Weights of a small GPT-style language model, trained from scratch on English Wikipedia: tied embeddings, 4917 steps.
Each number is 128 + 32 x the weight over its row's rms, rounded and kept within 0 to 255. Layers, rows and columns count from 0. Numbers have three digits each. The size before them is the row's rms in percent of the matrix's.

# down: layer 3 MLP down (transposed), 896x224, rms 0.151, rows 715-774, columns 112-223
# up: layer 3 MLP up, 896x224, rms 0.162, rows 716-775, columns 112-223
down715 105:101125208152161122135138100177139114176136125157170119140175124099140076138175172157126094128123159100144056136115185142070115124101125165204128221155125149134146104108117129119158175147103176125121120126164159123140198128084156094228131132101119107071143091102119132126092124110133138091156104087139200094117142166164119103105143146137
up716 090:055157150120161150185127132075105071099097116126109090115160106137175174175115082154092090157136159123126155095137117132095169122165129085137132124134105086099148103090119103093111109085064130139103156134144132172093137144235126162088152138125139119157154118094162166204118147093141150113074125101062152076108157116130113136117154143156
down716 091:143105116125098142145104183188127111155135129150155130111122101136126166148097052101112156077105128089069149155139165163128096098150145145101140154163095161105097099114120140147128094170164192123156163119089171179095104120090116165128191098117128124108175153149094179105173094170165165103097110149099123100142123161124138133119117136101
up717 108:106080169106076105185160075165134120152109151135101132167102113116065107158092124126113091155123193090066153171129174124108133131172152068162158142135170078148129155128136121116113163099137125117103153117135077141085106076154112074134161153186126127105110126137129168141137165087125221147103138102066159143140156140160160184085149155089
down717 102:105181134111047084109210136067156071144078148124110153122158132141101134103156142094138194164100136162117131158077146135116143146142175137139123128166137109127151145053172141107127148057147123106134149156119125089143160158130162028164106099185074106142159114136118182135127099133093150148174059166100140141153156108150116166171145165136
up718 100:155146092157138103179096105170161127154120086110137113110139133099138143139160124160139103146177160193108097105139140111105077114146121164111054157135095174126129096155079076082112132116120162072098155145108091146139086090099114105107144157076081156116140094155120146121132137142104101191173137105109130100095156142138077124163133153143
down718 097:136130123112152136150134211036118138102138133151128091114148085114167155109149162101106134167077130159175173091125175126076076119136084119101094158067098125126128104187112193131141127096119140136119079124147090119119083102116111089117087122143126177162102110149122145139066086131168141098166084127160145121123130094096127094144191165139
up719 094:116104138150111139125173130121161165123159074121164098172080087077103204120049131099128086140203133186127106154107112115157146182127111180171144183158098090079118074112110164118036154152117096188128142079113149075066128112139122128137064122093144131126146124153071155164115101112136106104145145096122090143073153099068150107088122176120
down719 101:084105096198103123124184105091145198148107128095135142142177155197095123126182099138171152194149121165138052127143133152170162136106134131140119077112163150160128110149126147126094110154163133095079115108070188104142137132133126200124110161082144118131111138154120046061124114093141109100151111120184104157152122122111176164133141121197
up720 097:106146101095099136125095191115127132170213122189128076107120134166132113158113160134099131132079178183183087166101089126125135116098116093181130054159130088048171164134117118122120107119159096137131156131115165132054103116107106104120148137089147185123126132148127187164129118118129123155097113157218091181020123090131187093113158156116
down720 095:087122073086087109114162140137167117130159120158120130157141123139147136121097126133144105119144106120045105118156168155108078118144141131146140125230144101201140143132135133116109092185105193140094125087101125160094158093126101145112136114128163101122124185162133148177088151097177114098122217072109092065091118139147137107111057113093
up721 110:099119130145158118154087165103084082071173089130113102113135123134114099197119072101125105136121155136182091134163058139114177138128108199090129098140147084112149086128126172170099145143113209132154139047142088132109142162140136189111103114111114107131051140163100103105075157156114097149092091108177098142110117112161059150110104159111
down721 107:155125155132139126148083150132071078082128110127107134101161138132146136182094097142094106146129143145222064137138057106140122136127141151083143132094153140165184101112164160072121108130179166126118140067136095141142099143106132088127156112121064129192105167132152115138166107156122127103154126137174054190086143072082087136098106160113
up722 097:158119079188163114134109135153133188181096115108106129080168151080183165147145108125072100111151174149140138127131137121087144076110086184114132119106142092103162072150100115084169129103097092129139127176107135094094145182188146088167119130161108106084165123074158094147112158138119077150122101148121147090094117179144135119133084095131
down722 103:105129120059047116096130141087097148138111109135199180125121167137100138088093165093198104175126155129151141096132106104163107211117154167128087118167129110097147120123130123160142175166012085125134089099146128165144066148076149128126147144100175111177143158095165154129107100095090128162138135082108088166119090132147139116176195112110
up723 119:199148113097108177151184186111143153082136151085104099158109116147147119118111161143140074142184127094100170130131133160094090090150110093124099109081126152092209114164107151114125188108146103117140106193109159086137103150109126124130161158145096084064155175181069176180128154119160193156153136134134162171159153133090126101109169088126
down723 111:114095172162145105175088091098125145141078125162122153149105153112092125160182150065115164075136128172131132118174082128125100129092139121112097102128174118138155088097101093093163219129129109082106112124103069148164213167131157141164115134183029152137133132141136125078126102116063112164142146224111157133069136114147119104147158106130
up724 095:186102041059078139195140142157163125094136178116208127161159092116145164113152130144130120199100150086154158172138088112133108101116123095167157170156090118104065143144092096090080119136148175153127102044128124086140133163163113111147112168105186141106072138075143093134083137178140146116144124189088089067115159157124093135138147116189
down724 098:129102110106146133230146155133145117121145125177134143056119125156205186088139112143082140092147114107129125124079130160112097161128118129100082171132115189183155153091184104111111060076159136143177110168130101185064097130092065159147131151134139157141063128132064060127155115117201142136165120155143079114083193100150113107117097129114
up725 100:151135061164133066100168132135174127169162129104131134159131133128128142156084096103141201136156192130134136130082167145121163147048100166157191148162159140156122171128156086168147126084105105130127035139166145099145047156121107135128096138065111133121086128151110153098153168137162155108064189100145103115068157127115174115076089102104
down725 098:079165088106154126172120152132124163124138180087147115187120105129147139114144124098152068099150087138147128091100097097100137159122104125166100111117099052081123084144093116120103150152108085180178148151101196123187206104097142154160159124101102136097142094161133114132123133102144093085093087106141117170178149132140139109172181162162
up726 089:089094147121055147128172165058111099111129171128252191166088158115164078110115158143125093114138168125179091160137137127138170125089178147142116143132147118150127133118080118143113146136135158176136160115119106130069062175190154158106070111102139114108085150082106092115178152047148127126113166117146146098095117116085139158165160105115
down726 093:186094125190150143175088087154096166154109150082159122125104137188140048137132127157137153117138106095159125147080170059115150116137138142196164061181026079123078135146067103129068131121107136144056121094084148134147104112138158139109130120202116093145159103169130118115152104119138147164117149117145147155120169162111145096058108075148
up727 106:153105128085140125151091150091075159135119177112144090167155152159124075157122172104190097129142146124106171090102087146188070110145091183102135160154105122206081153149179122112096142131172109152180102125110139128112163177123108168101150155156107126104143107116146136109144130113121070166132168097103159126087104101191177179116128150120
down727 102:175178077128152162076159081127138136100106180099080053142146129058184107116142134144090113118150140128105150188184149101080154078114096081136146094185053101089152128105130130142087171095096168080171147147131126093119094143148118104151152122161091148132194119075131169091121097165143131145092117135147064165154175154027106125082108081128
up728 105:133118144107108156116103107176108084171122074150120085191092136092084150125133142079109099183128162119134153131154149095119112094151125066111145192122137136185188041147078143198133093128123147130145125192181125136157130189086143137138115143144124124127127128089103158121136072115130117090171116123127079142111154146159117115058133076106
down728 102:126167170130171181128113171169142131118114110111159134104156166180129094089128102074111163156127093116150115121144070146166127116148181096133160140060140137159062143141129075084120119106070183143098142102151116129147155109084137128184201079109146091122123145151099132087112154144079070150099132132109096125151148074143145111150182130131
up729 100:071079126174112099152118136072214151116137145109114111144187152125121109103158162191134142169080153139142117104135149104049146088160181101113169147161168151069113073054127158110180092154151139150156139172061138115085131114113138139155109160124174076101148136122064095127137116124104172092161114113106095181069170118159178147151152171140
down729 100:081131146137115100110126132138122123094083095114109153130149144146045168118102154106093144151059096132136124152080158134099123056123143098095123110166149111107097086069167087123138107094204102114052160087134104113195129120113146171163156148129057056118120083125122203147075149101081127108124054133145143085132129137181146144134107107169
up730 090:059139145143143079143129161095137155124130211141113162146111120158122100128100120135175080144112089106094121155135191109155124128126162152138109112149168177124150070124174182088167102167153104100146085132154094184123141047127135154133064119114087152136154137153156153095080146103086144159095128109149082157115141152148057146097112086172
down730 091:139126134135151190122183068150131116090103110153156203150135116147164150120096116099157109098149124136120070138124138073098165150121121131171080159039162152161154112132114115164182120155132137137107133146123071189148133114106131102153125145094124098167120087138162143166130104132129149130137094167105094160135166099106129129143180148112
up731 083:114153134133114210113046145081181098101119141110141096127123155090179088147097117172126152137127089157114147110196133085135152094154096093111121149101161149130154083187152149108186107178137077113144121150146143119123101098086109204111048181164132105149114104047099097153128168093121106115140108133111173117184153147108153147101107116211
down731 094:154099122150157116078156134144119149103112126122175133094163164106165103166149138089084144045111139097141129110142101168111096110160138068182207078118118123169164128097092104083148172150105082113106095168168084150113151104094128153165103093141199134126177131154124122177100100119154105112125169086051120134115180122188163145155093127109
up732 105:181108139133179114184131136136111145136154096162123088087160113169077228115128106144092128065140134085121139162129095124126187121092124137097138160178139144129091097214145157068126151153088187167088142151135113078170171140152097121136155078128165125106106093080147144130127080128109242162129120128137097087120116119130123147073087149159
down732 102:138086170130143116127078149132085129097183101095092156150166149116152190145158146154186094120155098133086077089140145138178147148084099167139165178086080177154155172167065183125114144151120073151127117107154120126113128116120135106116161075137191136172175158106117171155115060097155174104186110137109135149086113090148130111100147060113
up733 097:165111118157112127095192133127124112098178137168145135119123155101129118103107055137113094124060113148163134120181158124135158144084177151142098111160078125111166097140045166140143180173190153153074154193127179090136110124112122133059082126174143070145138110104118117153109162052072145181134137128128162138177139103080152154106169127150
down733 096:175101097112105086097161152154105119097153122069126180131186086077093095164167137145157108132175125114094084145140146115159142107150155152093131170143113165109164100130089093126147109134126160192115104156151140107160045107144135164130204118104159183174121098170089158139097127086122095098163092094160176132180206114066137172078139137164
up734 109:129170136137106163136151159142148123117057163119107061148081046167136079158091132136163142124150201148173196130148079081134128131104156103122167140116129178141129138167117124194155127094189110132135111146118136133122123155147106162099171163124129113089050167089152095176114115094178118094109095116143182139141159132135107133140173091056
down734 106:142135129075157116156113139094147168152094106113133133116086133143054105149197074107116137095147137092143109129110141128124091182127106146140075057132111151138135099131138093136129078196030146111118090139161120119125130167119154140148132130123132082164124136111127162165089064128114115149100172185091089134135152140116147105144107165166
up735 116:129149155172148148121154154121100094110101213172114112096152167099099100187144119127129079136076146121143161128081130138105122141178088123111185090148125125133076140140145184131157101121123051124166121120113079075172136089161132160066098149111170152057170115136118092135111110132186142141146116142099160123117134129129113143147152147119
down735 111:135128185134088090104132136186133114160159122094104061073152126141127154103091120138139088139093126131181098163112160140112109129167167187129144074152098152102146149179095180172085067093122181145127158120114105086145150124131109103113181159113165072109113160080177075118127131124168115079157162068156119129150142101115112146084119142106
up736 091:128114135073129161134128069082101108107148129097135121151182124160086151145112130123139165173153144105127161228070143094165125154091143126136157143116135118112095133107132191069150123058120103146159080165093111189122075151096176115172104099110079132155195150111189140120150113144137121140144127106105079154111135098153089150123105142132
down736 095:166086138098148119098154130155129168096103105088137155103108134144098103091089101115043121057059090083142105148167101134137074137076151122109157137153104098097137216122192117117086192109091160112115092171136112144133058082110156127186112107120143198151110129100115122131116128133160090115079152134143109144122098121133141111143139155105
up737 100:069124124172129119150131112125134115140164177104139115129056091135107125042137154158186126115174157086102109113134180092119153140124107110092130081123134152117083128133120110181104153129097118120183108162158102072181137124114109195104074110130173091060117046184163127104132194154128112134094115119173151126170110141102110142078125149161
down737 095:118121105140135080201129142099116127123185115108098164100118149109177177093158100124127098065126109132156132221114103119111115162162128108133153100139161093114156180152168120090142116104128120162105120162162104128159149124112092130192114113100155164086144094141183127098146138144142109148158206198131140117161107128122097121143151153067
up738 098:192161095111090104148142124120116113115149172128114132116149121160077143121139182103177124070100124059073167124102163143123138141100130195118144190180172201100073109094126107150139192135105143098133111122118107129192116174126084158082085087090120112082117066128144070158116096121111113116074075134161177131138144166170112109099151114155
down738 100:216095108095086068068120099093161128122124136056094114131170173139105139134131127119124161089076131153124159149127085158144129171161104127114180149114137135097194149137110130089136103093177103124116221175128105072125076151121120109114128140072141126148136148142173090185139131083131141151138047101138098152082074106106091105127065120135
up739 094:148109094152142135098139146129129166123112093174134103107133079197154255116041135175133166109159130098179128125168059093168105058082159122114096069119123078153132095135154091155117127123192137117173095173137138110110074104141149128108106148119126088166134104108119172145118162108103084139079139125159134138098169086167156127125191129159
down739 093:149064143166165168103106135137092129157134176093120121085167166114132132144093162117177104139128136183166111084115091135070117072118098154196177109099101094074098151172173152191128157177146138127075160124154134088111206096149101091175126098139163110088088123120166132116124157142093108169122160192149162123120136132122211077144155214144
up740 110:088131177065095157111185177094090153119142137148148143144128141114204155147132066146126113091168099123146158097175110063214134109107133160126126087151164108102143098158110127145129084138124115180161117134165102139177085158129124146173117104114159118102121116156090176174136109130073094154140184095190127175132100142102134168134163159116
down740 114:130137122151142138131127121123088102113183126151152100177175151109178138149180113106132076098137093168152154151159100106192124104118131125105110140103077133133122127125139173163169138156114116123133153166165149123153167168075128107105122127117148114129117123188127146083101134190155102108162123058119094177160079065125102111161125165173
up741 103:079159122111120138099173144124067123167117071113194117171090073176150150141147108211141121225113106110125135129144120168131216130127135196149086151129125117124195127127149076131153133165128149121103046136166077161124104134056198124119082086141128130169132142096114074106099135098126143139120111103178077161086153116133117149122123158157
down741 103:089141128168093124147133128094093163111087100142060119100088144143090132117161091113157098126109139117165168091078066156101178130129172130106119173140117109150170105156190147145139057072125115195111108155185097133093138144110164118115167112124119154148180083156098102121141136148108109158150108123112128115087120082151106136120138159128
up742 105:155093101159148079102127081121166158120091099112137116176105124139123171139108177096121101115162145127121173123147139154103121089082070130136154155149104116114156100209121113122134159092166118074119113074070166130156094187102154151171099187100119145054133129143095120167157159148120147158118146088112158140158184088137097117137144144163
down742 111:099130180170108065164089098127169135105114164088157176083144112179108170103115104115150102137161177102127102154102117125167113071133173108141146124144170086118068095088157173074150180134102090112178146110096184102114177174110119141109112105109101125126137114141159214158182114094169210072103137184172135123156181130143106159130178057218
up743 091:071148180194167077146174170098113161197108131104077138109131076170084116179121132143110130110086160156089191129145134114089135083141138063115175147119073137111160113145132104107076110060097082134175136120125089136083157141157134176152120151119166168147109133175095143161087139078117139138137129175144136161152144075166126061060142152108
down743 093:096142191141193172106164180139056109127123141137099140093133092089159137138170149181149105087099178159102102127161174145122060061135110110105123094136106114152067102188152114158133187063076133097151064127181120126093119124114123129195112143099121099163135146174143140194141159126150124121169085087140110147113120159148129137120088157142
up744 104:089109228164154115148127104110153140136123134110104107145166107104195138121129130130124114134106154095127116189143142125155170156078103094125171159104078174082112123108111160122163143160085115168141100145148146182105156083101141107098124133154140137079142094152114181102105132134089058217091120110044120100096047139117190140148147083089
down744 101:112099128102073107098119067101112095124144156144169140115105140070115096142087164109088149114121134113160100140163146185136146136091121123200160110139118152086086158155147121106159148136148120131171095109145153137092107124159133158186114145105090093122181126115107089173118230088112131103095087174130195098132122145107140103145155188144
up745 095:074048156106150149086154135140164152169109140187185096161111135134141168159077098103138117120106139079114123149100098167154073067157114124106180161099164119131148121119109195135143167074125112138202112170090160147158110172111114113198132176119088131138137075114091162115095144106136102110201155161108126061185137113178121072121197139092
down745 097:103119124151104106112140111108113130111109196150120079114108126101160111108158170071130152153107074118086185093123133115151130155088092059118175162141189123139151114149114096146146139125096114161125141140133111160134088154165106162132115142108079126099116108087137128129122118118163105116093147104156044141085168173190098135162112112186
up746 108:144166135145144103110086134149161128116146143120130121142117126150046071149139162086107055187132112146081158111179186120148130106149092162130162102126116166180160168145122099092099189113110127100116137144154100165170182115158162150137165157116203120118105145118102193113101142151123121131132130125100173140126153141135125081134129138115
down746 122:137142118100159126127116148145146182159088148177142076127105170125103076118113185115157093167102143144130121149111168137124148138113067203114173134111151119162109141116097143100188128123123166110118074056126117127149136152113151182157179149088153118114124197183109108109133168124022080152059111138141138146140100050158143154132109165073
up747 104:146157124161102152093142097147138126152101163162132098094096169178133167107105188101088128136180164179137127125096140076100049151130117073225141126143097153128124088173173112119143157109152124144118144139122111127104130119134150162081134182179174141130135143094137128142086126141093103080105126143158117119123095104144097118135149103080
down747 104:150082138088140120083146188192098167137160145192096166171105179160044093083157093084119069138176070083096135140093141098138118120155141119128094088110093159107112142163084071191105178126146131161150173139174129056144132101121109177106130130186114156110202133106161061120128110195136123101107134172141105135137125185127087131114119142118
up748 097:040100086108160067129117152097140113101089142111108169147110082156148073171123157127133089118186119134131161122114104143191096131081165106080101166124163093102095134106133120139141108144142121127125114127149151122055129190110090135107110099088080034085194147132111140090166128136114078144172104087121165108182157121137164135181140144139
down748 104:079144100155165123110170124143245113151155152167185144058128156162124133100146152162161138039151085115121143178179082101128136119128109126129107110044135174104144113055158146137134173174100140137101096109176162151113078090140160184093059120105062103098166081133133142161103129140128129145082095117110149137110143123071082130156112162102
up749 102:095070106109131099125136162114125138115084153128151160105049070129167149169150110160100154125151112097165192158209119139188117158140144147126151060118109109120100077180141129158169084140124098199086126094136153089077103147135106194149106145198081114129107181112147121101050100222109167137118098136106121123232128141094139151129125158144
down749 104:127144133133079111109172125152147119153136091145126100085098075156159176107115127054146106128065147130115203159150092121101112124132128179113130086076115109122125109202147121136161127153100118154135119151118160090094144162151129116182104098121098115116149124135139119139127096178134150119096105173109120074175178112126127138133084134122
up750 100:158135083178144112143095164105088104155071105173125080134046163130114187066092122088182126164114130122116088135173114094189080019152108153148079158113100140125100138110183164186164127157144130143116209140140183095086082076103142166106144070110111167126154102140144078144130133167080132169122139093163130144194078132133100119118131124129
down750 100:188159166101138117184105092167083117122147127108132134138089181099117086149114101149154029111118116161157104110096114101101091132116159111152152149099119092127116117163083084071072107155204148098092139132081047114203129094146143076215149189091140101132120198098140107121141154111145164125126120150089144106094133169143112096114104088083
up751 106:158110084100158131103071107142146167161158137114099135100130113119130128071138086140129182164108086133164091177125099097213151165144123127191098126094141087167109100171173127127088133097182137182061103142151134130108065119210121128132113089172132135113124187076075183182109123112095159157124114059166120109126119164100165126127142109087
down751 107:121081107155143127216112126113128150119071193179119136146161140175089157153183132165127095105129132134159128084139138170088121138112070087042137101147154122123140102089113191111092095160158149123101158029172158169074121136132084121081093133109103168092106095076101133139131166157158166136090149127144082123128133132127138147128083147088
up752 101:146098164126142131138168115132167165145106128092096117145138168127158151126127171145119081117162091149139131171128173153076133101106159124070133144148082170087123108137131106103094151140120187181162136144147189056135149145080139070091092063154150118083151074120125103155132143079128150132100072132159124190061087150115136136117122101088
down752 098:143148197138131139101125155127147133129183118153121072139146105109177112126145149149105076112120129125136124189101127123100164178171100110141127137148167124093103149156121151174146107189155119117071133115097090101121125070083175076087125095125181173177096114145137110119162142073205105112184122103140118101088140127108161179180157136105
up753 099:115165127156123166082147138145160171156166125091131102136087105176109153138145169183151118125158148154120163108074099103116112133128132077109122141165147142091059093088153140166150152118169179119162085101086146151218160105148107153135119105155140171102139112106139118157043110083110160141116160133083073136157145157115107144077150127137
down753 099:087138141086133057124173110130135117098128144109152106152118132149139150128103118118127155100086102119109184161093076110172096170093157167132177164100159110169114152140115142092154124136158093093138120075147179147156107102067071176139137129158153192167168141117114133085116122064143156161169100146077163105100123136120097161068140114124
up754 106:178141117090075112159065170141123163122134161180155147142057135116108170060128118133061126119178135073117101147141131125115084140068123110154098091129156121135135104138104101116127128150118125159114151149090158093168159158153106098128173163108123157122113093129157186108077172071129166133124137100101196103150086082126124128116100144148
down754 105:113178217142157139136120110131128148135121109106176099072129184133072160145166138174139129147140173098109132187150126070136133107167118168108075108053181074096127116136122180089142079146146115117177106100153186150173095139146098048172161101107119136130123118170078109159133089136077137067070076124166177163169178136139144150120071162067
up755 095:179169112139154128122086128124104167165105094150173130118110159116148127178130151156094133173125091185171137096137142129095162077179098148154129102109134142124116082122119095139120134109161113178161107139134124168152095139194092147176096167143078170189164172133160216152086115158059075123116178090084139133102114166122132112136185098105
down755 091:133111132146140113178098167074092152129107193161164155053103166146141133186104126124138152141114129100135010092119112135169085126138130140109121175173122063100144118141127135172054124158082082121121099130172157186135112164114136137149119091133123089153180088117056096161153124096088098122128125132123097111107147130169119173149154068105
up756 107:126121143066147118084085093098101125137144130115136031082093158123105074138128120168108084133082141141117144135061114077150092083158173108172144139117117097142137086152146108063123122192070136155137195138109182130128097108144064159142102145108151125148121143155151140164142175153068094105124110131135160105155160132155095136125098146123
down756 108:131088078082139155100158101130165136130067157084095176180107132082120166064091122136122139082110179090136094150117152125081099111162079104167103123154077098141100129120102068141097147116144155119162168160103144109089136060174120130137157129208134160142071112134129099108135157143191101097103131149145123150146108112089184175173174111156
up757 107:111149203131100120157145103112013132086111132141145149130115073152124194148123166080145122187068194097064136127083174105178127072110130138181157136085194162096079162118080185176148138092128095121182131131142142136129107154164135085143163150064063199158151102157133124124174135157085170132109079193116099166104073146127168133132133117151
down757 096:179146083127172156142112143086129157130104153099129134166117157143194071135115109124189144120206005098099156194129103123138137137137105078139169176096139097156123130164151116133098148145134143137111141148157181074124092124128105118116114089142144126141117178095120114155132128101105123140107140114169072131134105087116152136143180165160
up758 088:092089151126119160114111120141110147131215133110154099091113131105104155119107141147128112123107138145099160123206149128093146135198072149135169119161121156115109190084110121164189139039150190131144126128060114155131153146169130136092128181167121148081108117080141158087168143167120130188189150167153170123070115136082105087150158147135
down758 087:140150125150149135137198116121097145115102194137145139149198138137089101109138115183114119116152149156168124130147111141176139058126143112133157203124149159111092095095132071123137162073100139061166100164141086167104072139071092110156153096128104132141169118156133117195145157074140154148083084163129108069189093174064138136166157167136
up759 092:105075134153154124140161130131144162106119132116086189111150157059072147168140102139178106101100093082175131112111139074100116082130102173077122125151171080147151120106139182104110095086156144117145101128157146096125174078104113063128097104128131118149177176136124129093138111078092117141100160100160232124079132144159133094168115111149
down759 092:060135145111064127171158082093112148054111150171139121127152071098099134131150117117086109179103091145152119130125119141086102057153105139128130160162130109156116117125109171177137117146139066133170121054133116107095128090124116113114099191176122167138152120150096089137148128105085150097094091174142111158174164129152105116154138070118
up760 100:106110147073110209151113115169086196103088118112098144171158130097116121049129140116129173184100030174135133174137155177128164112081151107168128160108125157168141104196145105136129093134115133169178057097149082083175158115178068149116092109095129086123124153144092180161130137128103149195139140131119112121150083095152154127137140116130
down760 101:055196149147181122186117193143156100142117125132172163103137159199127157145129151140135129125160084096155140106057151123149122124133133082112141067124112100170129171116139087086118127172106133100143062153145130137078145102101063169121119139114105186152115174126121116092075166086113143147154097082146131128070120097156150093102124131130
up761 104:165149107080084117097115191133113133109089154149190103083147125074120086126142107136137114120091103126127174124161075118138117115167080048121070134098126104148118111132156122166203166181146180087082128119166101099135127081125114105093121160152158126139137175097096130120102146108114144104180146123101105147142097136153076098190108118153
down761 117:112110096155151154179149098098207118124131121131156121074155123146148150163113137094146147198110155087123180101134165109139100153105110084143112061117219132139109087154177155076146076098130157180117076085134097135143089116151152136133079075159136158092158116113117140152106139081052151140084118092120103106132054111166139125079082146140
up762 100:137158072155138135100149119115123070083174130106162162170080130157151088181120104166104142184140140131142152119082153079121140127119129162162140097151184158151142152118117168138139114171091060171119115140106140132117146135038129129130134183146054113148187214104164052109133104167146099203111142157173132118119122130105157170149128146075
down762 099:056110172143112160094112139098147155099150165144185124122220123126117122131177109132186172122172099140146151106130125118147136122125102165095095143129081166130107160159060124168123095096112176172133101182118071127159153117153186150140111089140098161142107122087095122055124050136125111113181117145121137123120178118149121133168131098128
up763 094:138119080146137089221078200093095104082115140166130055140089100100177128181128186138137118105164131154108185131119111148112075131122144138156090116152183117128074158146157170116161095146112111107116088131177133127155141095101153097115119174116131121112109154138089123111124137101194168122053109086142185110138149098164118103142140167069
down763 097:099121091137127177149156136166107133159085100170147161121137160166204117102104150096123124118132212139184133144157132147095100128051116149137115207146080147150123007123110136122131145132081124155089110138093110146168098150104131138122131104143065137153124164166092119128133155149199152144046160155112101099119113121230144182105121124162
up764 096:119072155174142167135078131132138199161136138138189212153136131154157137064179144154039187160088149136130141147195169112103208124112137101162146122173178112168117099130106117162069174147123129143144077162150177139129089169110138165103113128153131122106094103167123042078092076144115132135134099129145082155108141116131124158123101095124
down764 094:080135124065158124112114114118082065085128100131108104122116098071099167164089148160112134146097118123134199121072105114174129152116146129189113127099131142129140165176138140187129129102124123048076099103174123125093121144133088154160156177147076130093153121050108122134164081093169157139108124159185191135141164150123117098142179152165
up765 113:117137110115149163159081134115164155108198175169143159162144073086169102053188174147142158118106148166100152174167052138137136158151117105195148130156133142147101131111178091132126153126128150140073145153136141168162121081122139116133077099085142137096117111163100074118064173102122126169114141106071143115122120063189115135113124120161
down765 102:148159153107141147110113167104123119167158071132072173174146112151092137139176106093132137146072138128130061085112060144187102121109144123145126102117129110117078101139166177068163128173149079143119089105152131150164197127141118126118177110148127143122059132162133107146134081157123124135075163148107147097169137133122164151170134159174
up766 096:133154076165115168128174100041091130079083137079127136157171191145076102162114159137143142116154165130118170066138099135158188187119110105156137107161180196110108119139122103162140148136102081163151150121132143090110124118158131145161078119152156101176127109121113076126144138102090142150136076105125100162163252157150097121117114143139
down766 100:076107084136110115133067123142128136158108159108116097153138179156139125131139158192136132121112180113142133068166173124141117140112097105117103103078094136136194125187113105127085121177117106134156131195094143213106087105165146064116154021144139079165145099144117169142136144101147131112092110093134100129193145104136110111156092113146
up767 093:095109104125143164111130169117119134160140105063162151106107141106114113176076159105118150096109174168119202069134116118169088146104106131119071145138169101163071103169149136121182157115135169141123109115116102148140149106131148180065155180056138100131100119135120106136117179123169085144150131193177115094141134180099136190132141136086
down767 095:129125120137127130180180149114171147102133152123128069139103103153072159174160110135123133066168093123097143162154105159099179156098147149184094085151121159083137099119091087146188105172141182142114131180150157200159155157164091146082098086189110126164159144125099135117096084139132140126111085140128184204125152057075143118110144123113
up768 096:191136069179175168178177153090167101110128164094172183157153118127122175154105169098134170129147144146095139167058095131104100163168110127154072131151172139138085129128097143150043140217097145175107115117057129154200130164148134102060093099110096151077127129184103190154114115132129088146109144108162125109143158177105090088155144091131
down768 097:140171079101055145142119119142095143147073153106114171127155142099145070131206074135139108113132095113136189135167150095153103212182154128096131139145119134162169135125121085126115081098093143151110157089103092138101102130096171173100111160044122147156126098125082147158141084147150153197155149134034173117080122085127115116085119095123
up769 096:045157169120120092062136127103099140052116125126121096126119090086130153089125157165131130140106101144145106173093121128162152118128194179205075183124121101137129158109078136087146137100142158160106120125209050083133150130040181152162099089174079081170085105174100148063118146121115100098148148135170101157074154099124101160104137083128
down769 098:099106146186104127170117152118118169136112151129136100166153152150128140162104106147117104148126086130168101143193159142177085123107116065119180125199123113104132121109120109149176129140087153159165141140105124182182054075154133125178162146110079151172130153115132119091118120106129117135141139144105090088118143138162126122156123162121
up770 101:115133120185089128115146112135188085159162109102067092125135083111133120176081151029127080152091083071095124089110146112055097092101152066162158117195171144150158177170115155110085179094102124109150117128117095143141116171035164132169178183116075110109122142140087167160105113144149168184108152169096146179137084139080151118124105119122
down770 110:111139079075227094129059081054118112130106087130161169165144109129124112146132133206142171142103141074077107102152080118099142065145136090125071150143127083154113101081123111103132201144180125109141144146097077145143105120148117126149102095110161159080128183178112086062135092136121143173145133123133178150133117135119140135142111082086
up771 103:159162138175072141165128096163157156086105118158062137118168066110159107130082094112131100139100124120138174123115079151062151071160154158142189112147087094139143108193098089121165125129132141135123150073122126075111094135114137177215157177102104098096148164130106106200091143126141164145102121140182122104173117147156132127153109144128
down771 100:137127099098167165099149139144093101127168079135127184156094155108158139095203128115118199109128145117155083098114150121170155174148116144163136068144124174127121155043117161153160157123088068151170155132064091121145137157116139107057095121099157116120102165136149165099128148090209132185154050190149161214094130114086092130124145109108
up772 109:152157157169182142142131131099108144058138126193072124097123159164051087134145143101150134141094137199190241096097094128115100143197081082150155116158089100132146164132106141168125136124148061149114118103139166111120145126204100129113155167115203120148174094078111127174076079075112128113091151138119145122128088096195063123114164114149
down772 107:162084184157136125124114136108172140157132063195162131176143122121105116112156140083177170070118158123137080145160103148157143131147136119208133094035169134114138042159113073112132167153095158045185095069085105148130129096143078128139113084136154127109149137164152095096174127151121110105130169169153175147156053142155081088106152106146
up773 107:150128110127150131135184055136147107112137132062157140097113077131158128076166160087139118110145104100098079132089143087083126126066151093135140128150106051125116186172078110176125146137094114195162150183102176136105140168199065100098113126093097121133083125092085093193194190158132128218153125097114143105170086088173114088145075171115
down773 103:166126158099134114193102098121102124136136067092127106134165112146125172107098049074097120136144169134159170140107172068167082159121156100124142064144131114136131124086138109136092101104059069088165142126141109105081153121154173137149183196084117164185086159106103143091137163066084090102099124162138109114127127162105073143097136118177
up774 106:122140161092135113152118167072140127082138147142139123088121214062119121114062102148083110131110134147120168026179119102136139072140113150128188115114142136157054111074138120188095115139141111140114126081125087120133153143109122146123156112127121194147167116131156167089172172161128137051110158134106073097196119157169060117144114174123
down774 113:118161088132126127150158111147176149046152122142155144140111090173169113118155108113105105159072173114163125138136098173100158175178126111116066149154100127114185128064136140117155066127116154092165139165102182100094101096124131125129148120131161106036129120108110142152152152065087125132114172086099178135158153173112176122102067093123
up775 106:132072149158046144082159176152145162139111120107142129076057085085138166139082172181085124151044145157104144156152160105070132148048119127119111103086138140063098123092115206193117148112099144160154164103158156107108083130142129144121084128132114098083084114111139147157130138168134087096108103125103115143152125096115033196069144139186